config.toml
num_hidden_layers = 8
num_key_value_heads = 4
head_dim = 64
vocab_size = 2048
norm_place = "pre"
norm_eps = 1e-06
bias = "all"
parallel_block = true
init_std_qkv = 0.0228
optimizer = "adamw"
weight_decay = 0.13
max_grad_norm = 0.5
schedule = "wsd"
final_lr_fraction = 0.1
Each number is 128 + 24 x the weight over its row's rms, rounded and kept within 0 to 255. Layers, rows and columns count from 0. The size above them is the row's rms in percent of the matrix's.

# layer 2 attention value, 256x256, rms 0.0296, rows 71-97, columns 0-127
size [ 96 100 109 113 108 101 104 107  94 108 113  99  99 106 106  97 114 106 107  98 110  96 103  93 100  98 108]
[[121 133 134  85 106 114 121 122 116  99 117  85 125 100  96 161 141 138 140 135 152 128 133 141 153 115 103 174 128  88 119 177 131 137 126 135 128 109 149 120 108 100 124 132 104 136 109 111 143 133 134 117  76 122  96 141 141 157  65 115 106 157 126 157 102 148 138  96 128  95 135 160 143 172 110 115 114  93 101 111 157 117 124 136 128  94 129 103  76 114  86 121 120 122 140  76 127 100 110 154 140 136 157 129 148 155 141 112 122 110 132  98 112  99 114 125  95 135 149 186 155 101 111 103 163 144 148 126]
 [121 131 142 132 119 112 133 138 163 141 156 109 108 164 123 140 178 109 145 117 125 160 159  89  78 104 153 105  89 123 152 137 166 147 165  90 110 151 114 154 110 130 116 179  95 143 144 144 117  77 132 120 101 147 171 113 152 114 165 151 179 139 138 125 148 147 144 120 182 148 116 157 162 136 119 118 176 111 145 154 117 110 159  89 110 103 129 139 140 161 141 146 127  73 149 111 116 144 128 126 164 165 104 140 109 134 123 154 148 154 115 106 156 114 126 124 125  87 132 126 111 127 175 132  99 126 158 134]
 [170 138 129 153 125 115 117 120  88  68 117 119 134 131 143 169 172 196 134  79 116 133 109  74  91 132 156 159 112 118 153 132 190 100 169 144 105 135 145 117 152 102 128 131 121 131 168 122  88 129 154 139 147 120 119  95 143  95 100 118 154 126 136 142 164 152 147 135 140 146  90 142 122 146 143 126  88  98 156 139 123 140 139 118 109  87 125 156 148 153 108 137 152 166 102 149 146 124 100 154 147 155 154  87 118  98 116 113 111 139  80  99 114 117 115 152 155 160 154  98 122 124 124 121 117 114 172 152]
 [136 147 120 157 118 141 120 123 104 103 140 163 128 111 123 139 149 139 151 118 143 153 135  98 127 147 138 154 163 155 144 121 125 120 109 148 146 119 151 122  68 105  91 115 151 169 154 128 131 139 125  98 159 112  93 114 107 100 116 124 103 148 159 115  97 110 131 116 138 167 100 110 123 167 132 128 102 111 102  59  89 130 138 113 112 136 168  92 138 119 129 138  98 191 141 118 181 131 136 147 111 117 152 132 115 127 121 123 131 150 117 143 173 126 155 116  89 122 157 100 136  54 125 126 160 124 110 165]
 [141 119  84 154 132 131 150 150 124 134 155 104  96 142 116 124 191 102 146 135 136 100 130 140 134 109 108 187 104 158 131 142 177 170 142 114 118 125 129 148 143 117 100 161 114 124 151 121 126 113 125 139 121 129 126 133 147 112 131 139  99 128 145 159 125 151 103 133  98 106 133 125 150 148 171 156 127  85 144 157 144 116 124 138 146  95 131 138  80 156 161 157 108  91 182 149 152  90 107 105 108 127 161 134 135 137  95  79 180 143 136 159 103 125  91 127 106 131 142 148 154  92 163  90  93 106  94 130]
 [136 121 126 116 127 137 128 151 145 126 181 106  89 134 173 133 178 120 108 146 160 168 131 117 103 122 132 153 157 112 142 153 202 141 189  93 122  91 129 113 115 133 138 170 136 119 151 129 131 126 147  97 142 119 101 116 136  80 160 129 124 144 125 111 122 161  96 144 182 133  88 140 124 131 107  96 113 130  58 165 100 139 147 107 166 160 155 138 119 132 164 137 126 109 152 130 104 100  86 144  68 159 170  91  98 126 107 161 117 125 115 103 132  93 107  88 122 108 156 129 136 111 152 135 137 104 143 149]
 [126 146 121 119 149  97 122 141 154  43 124 123 105 127 143 108 128 161 115 111 112 149 143 131 126 106 114 122 171 145 107 118 155 140 142  94 138  95 137  89 142  95 109 157 117 126 142 116 137 143  95  94  82 123  91 126 182 149 122 118 106  99 113 115 147 117 163 133 121 133 154 123 124 133 148  72 178  82  98 108 136 129 108 156 148 116 138 167 105 149 151 114 124 182 179 149 132 103 117 147 140 139 139 128 122 159 107 137 105 140 125 136 143 157 121 123 137 168 133 111 174 107 150 129 113 115 122 146]
 [132 144 153 121 133 169 144 121 110 126 104 135 152 121 157 119 158 133  86 130 141 116 125 144 136 131 133 120 130 131 116 122 106 154 104 173 101  99 125 119 149  66 104 147 149 146 122 160 157 139  81 136 138 176 115 110 125 159 124 126  98 127 131  94 108 109 173 112  85 153 110 119  83 140 125 104  94 148 144 158 128 117 100  95 163 162 116  86 131 123 125 135 102 135  90 122 145 101 135 118 117 138 126 106 105 137 164 156 115 117 135 151 124 147  99 116 111 149 163 122 143 178 143 114 125 143 138 107]
 [121  99 150 142  99 144 125 141 135  95 133 128 112 101 132  97 124  75 152 146 146 106 137 107  92 113 110  74  68 130 159 132  83 150 157 143 141 149 136 132 118  95 116 129 166 126 145 160 143  99  82 141  96 129  96 172 148 117 136  78 135 128 138 128  85 113 126 136 115 130 147 135  81 127 111  92 126  66 131 143 145 119  97 173 208 104 108  90 139 120 129 138 156 106 120 133 175 109 151 122  99  73  79 140 163 116 155  98 127 124 136 131 153 145 154 122 140 117 175 115 129  96  76 125  96 127 132 137]
 [114 160 138 106 134 162  70 134 173 120 143 124 159 137 137 145 148 106 131 162 144  97 105  97 113 108 121  97 131 124 114 139  98 133  96 122 152 135 124 113 112 141 174 123 141 112 141 110 130 109 181  89 141 166 168 128 140 116 125 138  91  97 123 105  62 116 119 129 163 117 152 133 100 135  95 109 117 188 138 126  80 133 128 127 125  82 165 131 149 131 126 162 144 121 124 147 104  84 151 115 101 118 118 144 154 150  97 175  91 138 136 106 105  93 125  93 120 122 151 140 141 144 123 128 120 169 146 130]
 [131 113 136 122 116 122  88 118 133 158 144 130 126 136 107 131 117 116 129 120 130  84 158 124 130 130 164 160  96  99 118 124 133 135  97 127 144 136 109 116 154 125 173  70  93 101 121 135  71  91 125 131 107 139 138 117  89 140 178 132 133 131 128  72 148 104  82 123 142 142 116 132 113  97 122 149 134 127 170 150 101  72  79 166 114 156 150 111 163 134 115 118 130 147 123 116  82 108 112 125 165 136 157 116 145 128 134 125 162 147 100 124  78 156 150 149 124 151 130 140 139 140 187 118 168 100 141  94]
 [120 144 121 164 103  73 166 143  83 143 112 132 125 136 118 122 171 140 132 116 159 143 154 129 134 134 118 115  81 146 134 146 106 136 133 149 150  62 142 148 139  69 100 111 111 132 151 170 106 132  87 107 115 123 125  84 117 110  65 113 124 143 159  75 118 115 125 127 151 163 126 124 127 147 149 173 119 119 148 120 136 136 126  59  94 127 154 122 141 125 128 104 140 135 158  83 116 129 138  84 157 126 156 143  98 125 151 135 138  97 127 129 103 123 126 146 128 126  94 118 146 141 100  95 135 131 150 153]
 [147 125 164 111 161 120 117 143 100 132 128 134 153  79 114 123 113 140 147 143 112 155 141  92 149 140 139 147 112 102 151 122 110 105 120 118  71 162 106 133 112 104 115 101 100 141 126 102  78 150 103 118 117  98  98 111 121 139 164 119 134 134 132  93 150 155 146 157 134  98 149 138 134 117 159 143 158 105 143 137 133 121 136 112 100  98 131 100 152  99 106 108 159 123 131 145 115 115 133 147 188  71  83 116 124 167 133 137 149 117 126 138 108 110 138 102  76  73 129 159 123 106  87 127 165 135 143 124]
 [134 118 146  94 118 135 146  99 138 148 104 117 159 130 155 144 135 107 122 139 116 121 176 142 119  96 124 115 123  99 171 179 130 137  93 137  80 134 131 136 131 132  95 139 105 118 110 127 126 117 138 167 105  88 124 126  82 118 127 131 135 113 154 181 126 134 152 148 125 135 150 112 148 123 140 169 161 170 129 142 118  77 135 130  96 114 107 113 121 146  44 102 122 125  94  97 135 144 107 163 145 125 103 126 156 164 159 134 180  96 133 159 137 108 119 121 134 110 140 144  86 192 131 161 147 141 130 162]
 [110 115  98 108 136 158  89 122 122  64 104 105 156  77 122 121 147  95 148 121 128 123 141 100 167 133  80 114 116  98 122 137 132 123 135 133 133  86 121 137 121 105 117 104 121 147  98 150 140  98 162 165 101 137 115 159 103 122 147 119 171 163 136  83 155 155 144 115 131 112 121 152 107 124 121  92 158 140 119  92 103  90 105 127 132 120 122  98 158 127 182 121  90 105 118 120 111 131 117 152 155 150 102 114 146 126 144 166  88 109 120 182 160 146  84 131 145 118 111 164  85 118 113 165 177 160 137 134]
 [ 99 114 125 110 101 167  96 122 153 149 126 130 131 101 126 154 160  78 117 137 135 113 169 136 149 109  94 118 130 134 146 111 158 137  89 134 113 162 128 121 103 142 142 120 117 147  94 135 160 117 134 111  90 166 125 125 133 122 130  90 117  94 117 171 143 104 151 130 222 110 119 138 146 141 138 108 157 145 150 123 143 136 131  88 116 115 144 118 105 140 118 149 118 121 110 142 116 135  99 136 131 201 132 138 109 133 127 127 130 114 106 131 165 105 123 148 105 158 120  99 158 136 131 103 165 131 174 105]
 [122 145 126 117 117 122  90 118 104 109 133 122 117  73 151 105 140 122 143 125 125 132 124 131 116 139 116 192 150 152 131 127 101 164 130 111 166 109 112 123  88 121 154 172  98 117 106 111  92 110 138 121 130 130 102 121  80 131 132 146  82 108 128 128 152 163 137 176 118 121 132 123 145 131  99  61 100  99 118 132 118 155 152 158 143 143 108 154 116 113 183 133 155 138  92 124 115 112  90 119 149 131  97 127 134 158  80 126 124 136 116  99  98 123 149  93 112 132 121 146 159  96  81 125 150 125  87 135]
 [122 149 136 135 111 138  95 155 116 127 148 112  86 140 147 137 161 165 138 106 125 149 134  84 137 137 133 128 133 144 156 121 173 145 171 102 134 113 120 147 119 106 104 166 118 145 143 113 163 114 166 140 133 143 135  89 146  98 131 137 125 148 139 161 154 160 167 166 164 116 127 146 135 128 107  85 140 106  95 140 132 179 159 142 133 123 135 133 129 122 130 174 147 123 110  74 107 143 126  96 129 120 110 106 113 169  76 136 111 124 134 102 110  92 111  92 158 130 166 129 140 100 150 112  92 112 134 122]
 [116 145 164 115  93 148 122 112 121 103 137 144 181 162 121  81 143  96 124 153 159 116 133 106 152 145 142 128 117 123 113 104 129 142 164 139 108 161 148 134 132 131 135 141 140  90 175 127 158 143 136 131 133 107 125 145 120 121 104 148 131 103 112  62  65 136 159 124 119  95 133 150 121 123 151 137 132 148 147 106 120 121 137 104  77 144 140 107 133 170 119 158 113 115 186 160 123 121  86 134 134 112 114 131  81 143 129 191 137 102 111 120  73 111 121 158 146 161  92 124 116 103 134 107  90 164 118 150]
 [172 172 146 135 148  75 196 132 143 131 105 144  99 119 113 118 110 164 107  78 119 121 116 129 109 144 119 136 107 142 107  93 144 126 143 109 119 119 139 159 121  81 107 111  71 117 153 106 119 120 115 104 135 169 108 138 120 138 112 161 121 159 151 110 146 167 181 135 119 158 128 132 133 122 122 120  96 148 115 147 148 102 111 144 111 145 122 111 126  93 136  94 133 143 171 134  96 108 128 101 157  86 126 117 118 134 122 133 124 138 142 120 101 147 136 135 100 110 125  66 105 183 118 131 106  83 175 138]
 [144 101 102 112 130 110 113 140 151 159 162 133 107 127 109 129  95 104 124 131 103 133 144 142 104 140 127  76 122 161 131 141 145 118 131 138 116  88 127 134 127 126 130 172 143 122 131 162 156 121  89  80  70 162 115 111 144 135  96 129 107 133 165 105 134 115 189 148 109  90 188 115 172 101 125 145 164  79  77 109 104 143 143 139 170 120 118 142 131 117 128 121 130 104 161  71 132 130 155 151  97 101 147 140 151 145 125 167 124 106 141 128 127 124 150 133 136 135 139  96 143 125  88 145 110 123  97  92]
 [144 134 125 118 142 123 144 117 140 103 176 117 139 111 125 146 121  87 138 136 107 131 107 123 160 123 123 145 135 139 179 148 141 149 140 135 155  95 115 109 156 123 108 178 137 152 140 122 138 133 150 126 100 153 113 107 150 111  72 100 156 128 134 168 100 136 134 117  99 154  81 115 182 169 131 170 133 129 110 118 142 111 119  84 114 154 109 159 140 131 160 124 118  87  81  79 157 146 168 125 101 140 146 126 100  90  83 125 147 118 125 115  90 135 141 158 100 158 127 122 124 130 156 105 100 113 120 134]
 [125 115 144  86 115  99  91 144 115 168 110  93 108 102 137 155 129 137 102 148 144 146 124  63 151 169 125 115 115 125 101 134 129 111 141 115 131 151 104 137 142 144 163  86 101 118 100 129 107 126 163  94  97 111 145 123 144 113 150 125 122  89 119 120 119 116 122 121 146 127 139 129 109 166 110 105 144 153 123 108 123  77 107  88  87 131 124 100 119 126 142 147 186 113 147 141 117 166 129 110  94 119 139 145 131 148 123 114 146 127 155 100 105 109 129 157  97 130 106 144 146 162 133 114 100 112 118 158]
 [151 169 159 116 102 125  42  99 156 163 127 148 138 110 115 111 143 147 125 138 119 127 124 116 141 163 124 101 128  98 169 121  97 103 142 146 135 126 121 128 131  86 149 110 134 117 128 119  97 111 118 149 157 146 107 163 121 141 103 103 100 113 145 109 113 131 171 139 148 123 140 130 109 150 115 123 148 121 122 125 112 119 120 145 153 145 141 109 180 131 141  96 120  98  81  91  81 123 137 132 178  93 122 124  80 111  73 155 126 123 131 181 108 138 154  74  94 124 106 128  84 164 114 119 121 143 121 142]
 [110 130 153 119 108 132  78 103  98 130 122 128 103 108 117 147 138 137 108 127  99 117 116 127  95 122 139 129 154 122 129 118 119 121  91 133 144 104 113 159 145 102 141  73 121 123 130 130 140 144 129 150 149 120  91 147 124 149  73 152  99 118 161 166  84 103 144 149 167 128 156 120 131 154 102 103 131 105 137  90 155 136 127 135 140 135  91  95 143 101 148 126 142 165 144  92 103 125 132 116 125  83 169 155 170 122 163 137 153 102 130 108  78 106 148 116 100 127 207 114 130  78 111 127 139 137 123 123]
 [ 72 105 119 109 105 111 153 105 141  95 133 119 131 116  92 131 139 135 138 123 110 151 152 123 158 145 130 100 144 139 130 165 144 110  87 122  94  96 128 115 108 100 170 179 151 106  87 157 107 145  80 130  92 139 110 131  50 132  72 128  98 120 132 112 116 152 147 141 100 138 137 132 134 129 133 140 167  98 114  84 172  92 101 141 139 129 114  61 132  84 118 100  96 114 151 114 115 112 146  82 156  82 141 174 144 139 104 149 152 118 144 129  75 149 122 153 149 104 132 126 107 162 124 107 134 113 106 112]
 [122 133  88  79 130 156 145 133 125 103 108 130 158  99 142 109 145  95 152 133 100 116 172 156 129 129 102 120 122 121  62 188 115 136 125 151  96 116 111  90 185 103 145 117 101 112 124 143 146 164 124 100 134 124 145 130 120 118 145 115 106 150 166 103 108 151 114 113  82 128 126 138 114 128 134 130 126 145 130 116 160 125 111 171 145 125  97 106  96 131 136 145  83 146  99 136  86  97 122 106  76 107 122 148 125 129 184 141 121 109 171 164 151 104 147 130 132 118 156 177 113 143 160 145 164 115 129 113]]
# layer 2 attention output (transposed), 256x256, rms 0.0258, rows 71-97, columns 0-127
size [ 98 106 113 115 108 107 105 104  97 112 111 103 101 111 107  96 115 112 103 103 110 103  99  99  98  99 111]
[[161 140 116 115 114 141 123 141 113 115 178 149  97 105 158 104 163 121 145 138 122 174 116 117 130 124 102  89 164 160  96 102  97 139  72 131 153 151 104 125 140 112 163  83 125 139 147 111 138 160 140 189 146 144 150 135  83 179 108 134 128 135 162 103  99 140 149  98  99 134 108 140 101 139 129  70 134 117  87 139 126 166 125 164 119 109 130  95 155 149  95  69 150 137 123 122 168 157 135 133 118 148 126 136 105 143  76 130 113 119 158  90 125 118 110 121 105 106 125 100 136 153 123 120 109 139 154 136]
 [134 146 161 108 117 101  78 139 145 106 148 143 189 121 106 144  97 133 138 145 141 138 164 149  91 165 100 129 112 112  98 164 145 155 141 171 164 142 152 112 133 149 104 147 133 127 137 161 144 149 114 125 115 137 114 156 124 125 102 139 168 136  80 101 151  99 153 146  95 125 138 104 155 120 140 120  99 134 123 155 149  89 134  55 137 132 138 152  95  94  92 126  80 151  95  97 155 124 119 120 103 167 136 158 142 157 156 178 131 121 139 135 168 162 134 101 152 185 136 111 102 154 144 173 161 127 152 143]
 [151 142 148 123 134 150 135 103 141 148 139 108 151 120 130 113 134 146 174 102 153 137 143 116 121 120 116 123 131 143 142 151 101 180 133 141 165 107 116 106 137 168  81  99  95  94 117 122 169 163 127  99 131 115 145 140  77 109 129 138 135 104 132 127 128  86 183 121 163 147 130  96 108 121 113 141 129 146 111 129 114 132  81 123 108 121 177 134 142 113 128 131 111 170 173 133 170 109 149 110 154 152 107 176 104 196  87 160 109 118 113 152 139  95 130 104 115 137 106 122 160 141 155 136 169  88  94 124]
 [125 112 121 159 107 173 141 127 123 168  85 112 152 141 108 170 114 128 159 129 119 124 147 106 144 120 110  74  82 117 132 132  94 123 163 111 155  88 109 121 140  97 131  88 118 108 109 142 131 149 137 129  97 165  91 163 133 112 133 170 143 152 135 125 151 160 140 160 144 123 102 134 109 117 112 124 151 130 128 136 126  82 108 114 149 145 115 152 139 114 182 174  96 119 147  80 161 115 123 139 152 107 105 128 123 160 128 104 121 143 130 161 170 121 140 145 123 138 120 165 122 148 105 111 180 160 105 156]
 [142 117 156 136  98  86 119 168 121 138 153 149 173 133 127 120 130 143 137 128 139  97 129 117 136 118 114 114 165 134  99 129 122 195 118 118 163 161 116 169 155 118 148  87 127 115 160  98 192 121 143 116 119 126 136 138  76 130 117 130 112 125 141 149  93 102 140 149 115 138 175 135 130 135  78  94 113 141  97 159 158  97 144 120 104 155 111 113 107  97 132 145 101 146  94 121 149 117 130 105 141 131 137 140 115 155  88 124 135 129 122 142 157 101 121  99 118 150 131 117 121 143 142  99 153 165 129 151]
 [136 121 164  97 109 151 100 182 129 147 136 135 139  98 138 178 123 139 122 167 145 156 171 118 131 137 106 135 110 136 143 122 132 158 108 156 154 114 121 123 155 102 133  77 141 138 173 133 145 114 129 119 154 147 150 132 118 133 133 154 150 154 101  99 132 113 146 113 125 128 142 128 122  94 100 118  90 125 116 142 178 136 142 109 100 156  97  91 115 118  93 122 112 118  86 139 197 113 138 129 136 153 111 128 102 167 107 138 104 160 127 141 164 143 108 110 156 146 146 146 140 138 149 136 156 131 142  95]
 [123  88 101 103  94 162 113 127 127 157 127 129 161 141 110 162  66 127 133 161 107 159 173  98 102 110 118 100 143 167 122 128 111 103 105 140 143  96  73 133 125 132 106 109 179 110 188 121 141 117 135 152  99 149 115 185 138 159 122 120 157 177 126 110 117 128 162 118 100 146 143 125 130 156 122 117 124 116 118 142 179 138 108  92 141 152 116 100 111 129 144 108 135 105  96  92 156 141 133 143 163 129 123 159 118 140  93 100 143  77 140 116 152 121 110 160 109 103 152 118  88 116 164 147 144 113 128 138]
 [154 126  98  94 126 118 159 143 119 144 112 109 170 142 139 116 127 115 128  79 130 152 116 123 128 128 148 114 123 154 162 131 153 113 147 122  96 110 104 144 100 116 135 118 121 128 144 130 113 128 125 111 138 145 129 143 136  78 103 163 114 112 146 126 106 127  95 181 130 164 150  99 122 110 115 130 106 112 115 110  57  93 188 132 148 153  93 133  99 129 130 131 138  98 128 109 120 138 175 118 124 139 149 104 137 151 124 125 144 135  69 119 123 124 123 164  97 161 117 128 137 151 113 148 141 147 164 129]
 [147 159  93 138 174 136 118 128 156 126 171 130 151 133 131  85 144 122 160 103 127 127  89 122 127 133 148 126 119 114 132 141  67 138 122 121 107  78 164  96 125 120 168 118 132  87  78 137 111 154 131 134 156  85 160 144 148 179 129 113 117 159 157 161 115  94  98 105 127  91 116 113 106 167  86 106 132 102 111 122 147 128 122 134  97 137 101 128 150 156 128 137 104 116 119 198 123 174 104 112 116 106 115 104 173 122 112 167 119 127 135 129 108 101 147 167 107 145 145 106 102 112 101 145 124 150 146 125]
 [164 103 119 130 137 148 140 147 115 133 161  91  52 116 145 142 118 124 139  93 154 179 116 150 163 126 153 111 146  91 136 123  83 101 144 156 147 100 111 117  73 130 162 181  97 143  96 139 107 155 104 123 182 119 152 140 138 126 146 120 144 141 133 139 135 135  99 161 128 104  96 133 111 108 135 132  98 138  95 141 112 146 174 137 132 151 162 112 155 108 106  85 156 134 137 126 100 126 139 134 102 136 164 102 140 106 106  82 105 174 117  99 103 186 127 135 169 162 139 137 136 105 167 122 105 105 171  93]
 [114 171 115 125 146 143 140  88 113  80 105 130 157 121 110 141 159 114 111 108 157  90 118 141 117 127  75 125 114 137 134 121 146 127  90 163 127 152 125 133 119 135 117 122 121 105 104  96 110  77 174 111 129  82 104  94 119 112 148 106 151  50 109 131 153 114 149 111 139 108 152  91 133 143 174 128 111 109 143 128  80 121 123 135 106  67 145 121 138 132 102  81 110 165 131 106  85  95 139 137  88 187 143 162 115 145 116 112 109 130 118  95  89 133 106  88 172 153  84 147 158 123 118 129 120 148 119 124]
 [157 129 156 136  98  94 163 192 124 109 108  87 171 142 105 124 122 150 118 108 117 109 142 101 121 152 147 147 117 141 122 152 153 180 161 136 103 123 147 145 153 140 107 122 106 160  75 152 168 181 124 114  81 113 135 140 122 113 124 148 122  99 111 132 178 147 164 196 168 127 188 123 120 115 138 142 144 125 121 140  97  97 139 137 189 151 103 150 144 126 124 164  98 174 115 105 169 146 135 115 145 152 105 157 105 177 111 156 129 115 112 170 151 140 124 116 112 162  99 128 170 135 108 145 153 152 119 130]
 [125 135 154 151 125 136  98  96 150 124 111  89  90 117 108 119 148 163 118 100 138 132 109 150 121 147 140  95 135 115  87 153 159 101 126 139 155 146 116 150  76 136  90 122  87 124 129 131 120 161 124 127 179 115 115 112 158 114 172 143 134  83 146 132 175 138 140  69 163 169 126 143 105 129 145 155 131 163 166 126 120  97  95 131 142  91 161 160 115 137 123 116 129 149 111 138 139 170 122 101 117 116 128 134 144 118 129 137 116 157 176 100 129 151 105  94 122 118 139 122 160 119 135 144  95  57 142 107]
 [107 173 109 142 158 118 120 116 153  90 125 167 151 126 127 118 157 111 125 153 119 138 112 140  87 150 120 159 128 168 109 117 153 104 117 121 137 190 151 128 112 128 128 171 137 149  85 154  97 122 119 165 107 125 132 103 149 115  98 132 123 111 167  89 120 125  98  80 111 133 142 122 113 161 172 153 156 124 138 130 115 128 104 120  93  71 169 135 121 135  95 115 122 141 133 116 119 150 108 105  97 150 156 112 139 138 172 202 119 121 158 114 162 162  97 110 136 121 135 131 109 153 143 149  88 130 122 141]
 [129 147  87 106 152 135 137 136 186 125 121 101 145 108 171 125 132 132 103  94 120 156 123 127 104 168 105 166 107  98 123 144 116  99 118 106 117  68 153 127 122 119 132 115  93 156 115 135 119 143 151 134 195 121 118 143 131 136 124 164 164 140 130 121 121 110 124  94 125 160 133 118 118 115 156 129  87 101 126 171 117 134 167 140 110 123 128 151 112 184  93 112 172 193 111 121 115 169 139 123  97 135 159 123 110 134  96 190 121 140 140  91 113 149 138 136 107 145 164 120 161 112 157 136 109 105 114 112]
 [135  83 144 131 108 135 164 105 139 146 125 122 139 145 132 128 116 111 139 151 141 215 187 136 120 109 136 146 127 141 138  90 105  91 137 151 133 169  84 123 131 135 103 139 141 108 111 147 166 127 116 140  81 141 105 132 132 154 118 120 116 157 153 116  78 121  92 152 138 155  97 122 133 145 100 120 158  81 113 157 138 137 134 118 141 109 129  63 171 135  71 108 138 137 120 148 116 110 122 114 135 121 130 133 134 142 151 137 102 117 141 113 145 102 137 146 118 140 142  95 123 154 114 118 167 118 156 153]
 [136 130 139 136 122 153 120 137 136 200 113  78  85 116 151 143 131 176 119 116 139 102 116 134 147 141 143 105 125 104 126 150 145 161 141 126 147 123 121 159 106 101 100  96 128 134 128 102 160 130 188 165 198 120 131 140  94 111 173 142 140 124  86 156 137 135 125  90 131 145 145 182 110 112  78 148  98 109 168 131 149 120 106 151 171 122  98 133 142 103 131 151 149 158 110 106 141 120 125 128 158  81 127 125 100 118 119  92 112 126 165 119 130 150 119 120  91 108 138 114 139 123 110  97 117  58  94 111]
 [135 135 178  96 110 130  91 168 156 151 114 120 135 127 118 138 114 156 140 142 160 122 140 134 100 159 115 123 110 128 115 154 139 170 114 156 175 142 150 127 127 128 107  98 117 156 180 114 149 156 140 138 148 126 141 159 102 119 120 146 156 132  82 119 156 149 152  96 101 155 123 116 120 103 113  84  95 128 135 156 189 109 100  82 130 130 117 104 125  94 119 136  97 150  68 102 176  86 136 113 146 141 114 113  96 159 101 177 120 132 174 149 161 169 105 104 128 150 146 106 117 127 148 126 172  94 144 119]
 [119  98 149 122 102 105 128  74 169 119 110 100 121 107 111 155 135 125 114  99 139 145 150 143 140 102 153 108 125 148  91 131 115 132 149 154 152 105  85 145 120 169  88 139 114 116 146 160 127 115 105 120 117 117 123 139 126  78 140 124 121 121 114 120 134 112  93 139 169 109 114  81 109 125 126 161 126 163 168 142  80  77 163 107 158 127 191 148 111 185  89 135 148  97 162 116 130 137 124 119 125 119 141 156 147 108 120 140  87 135 137  99 118 120 123 124 129 143 123 116 126 140 137 101 113 111 140 118]
 [149 168 147 112 137 128 123 177 153 133 144 140 156 134 131 120 117 162 159 128 117  64 109 129  95 144 116 127 118 146 127 183 171 167 140 141  96 152 150 135 161 138 100 103  98 131 155 144 155 136 151 139 129 130 141 138 117 122 107 110 160  89  88 159 143 134 190 129  91 166 145 122 158 124  84 131 112 142 127 125 138 148  89 139 157 139 143 161 110 154 138 135 120 150 125 104 114 129 150 130 166 153 116 147 103 137 104 139 153  62 110 169 151  92 105 104  91 110 119 120 146 133 125 159 133 127 140 133]
 [ 76 121 123 119 129  95 127 159 108 113 107 145 140 142 118 117 100 136  99 165 110 119  96 117 128  86 145 122 135 154 110 136 165 122  81 165 101 135 144 122 149  98 170 147 144 146 139 160 121 109 118 139  95 121 165 118 189 190 145 134 142 162 109 113 120 165 118  94 102  95 130 121 127 131 119 109 134  90 134 164 134 101 152 128 137 153  97 146 127 103 141 143 110 119 105 143 154 167 116 102 136 115 115 116 143 100 122 121 138 121 145 121 152 133 128 135 110 123 143  98  98 115 119 183  98 132 180 136]
 [139 124 142 121 138  66 142 133  79 128 119 145 159 126 155  91 125  96 125 138 137 135 114  92 151 135 148 145 152 122 133 138 108 148 119 107 133 118 149  99 181 134 164 127 105 159 129 115 137 140 110 120 110 115 133 136 109 116 111 129 100 101 112 116 111 105 126 145 131 120 148 112  77 167 152  84 101 109  89 145 108  88 146 115  96 139 136 158 128  59 152 125 121 128 112 104 149 110 142 102 131 144 149 137 120 152 112 155 119 117 113 134 142  99 148 129 111 148 100 105 158 137 114 127 118 154 113 173]
 [148 104 178 109 102 122 124 133 106  95 177 121 106 100 153 127 115 141 121 121 146 170 136 111 148 157 127 126 141 112 112 157  86 134 121 121 140 153 108 128 125  97  68 127 132 125 172 125 163 164 103 155 126 134 127 152 106 114 120 120 115 103  67 156 142 101 152 143 166 117 144 129 117 151 131 100  95 140 105 133 142 125 148 134 152 126 138  65 114 169 109  99 146 113  69 111 140 101 147 155 133 150 127 163 168 131 105 115  87  98 109 132 150 169 127 104 114 146 114 124 141 143 118 119 118 140 146 114]
 [115 151 109 141 137 135 108  48 117 127  93 102  78 135 132 127 110 127 123 130 129 127 105 126 122 168 106 118 107 156  80 134 146  63 131 140 133 164 127 137  71 144 107 145 119 149 127 124 117  98 116 178 143 107 141 118 131  87 153  95 126  96  90 130 153 164 125 113 139 116 123 108  96 132 173 100 126 122 152 127  87 109 153 148 128 103 131 136 118 142 114 123 143 106 102 108 153 117 112 103 112 119 124 141 119 110 103 151 104 116 166 107 130 140 103 134 111 105 105  82 155  88 129 139 109 119 151  98]
 [128 168  93 118 143 162 133 166 118 111 111 124  99 146 141 134 159 154 165 105  84 100 117 126 154 115 118 108 151 143 123 178 133  85 101 105 118 140  93 119 125  99 165 122 120 112 114 100 111 157 124 158 130 139 151 147 143 179 134 129 126 123 163 154  80 184 116  89 107  85 110 143  93 140 123  91 125  98  97 146  64 130 149 178 112 100 126 113 151 184 120 135 140 116 125 134 131 146 140 135  83 144 105 138 147 137  94  89 120 128 138 111 159 108 114 160  98  57 105 125 117 123  94 144 106 138 150 120]
 [ 92 166  95 142 158 114 164 161 105  87  98 141 150 165 125 103 153 118 128 116 115  70  89 145 117 117 126 126 151 147 131 104 109 122  82 147  89 132 140 116 132  99 185 151 162 188 120 144 125 110 146 145  99 148 137 133 130 127 111 127 119 131 145 110 108 175 114 115 103 133 147 149 131 143 166 115  88  85 114 136 107  97 134 173 140 132 151 159 139 120 136 135 116 153 155  94 143 143 137 105 117 142 136  90 120 129  87 125 160 110 114 137 135 153 128 151  74 118  97 120 129 113 111 120 111 156 138 155]
 [153 123 107 106 125 114 143 167 120 103 160 177 146  98 123 127 150 133  94 129 140 115 113  97  96 108 113 135 120 139 142  76 112 125  83 112 109 148 105 154 128 109 146  99 168 113 141 126  86  63 176  90 144 143 126 133 146 154 151 136 150 147 171 112  91 152 142  63 125 144 160 146 150 100  85 113 133 140 161 112 144 125 124 132 122 105  79 108 114 140 124 119 141  94 165 144 143 155 117 113 116 133 125  93 144 166 119 133 126 139  97 114 137 162  99 153 133 141 153 158 114 101 107 150  93 108 131 116]]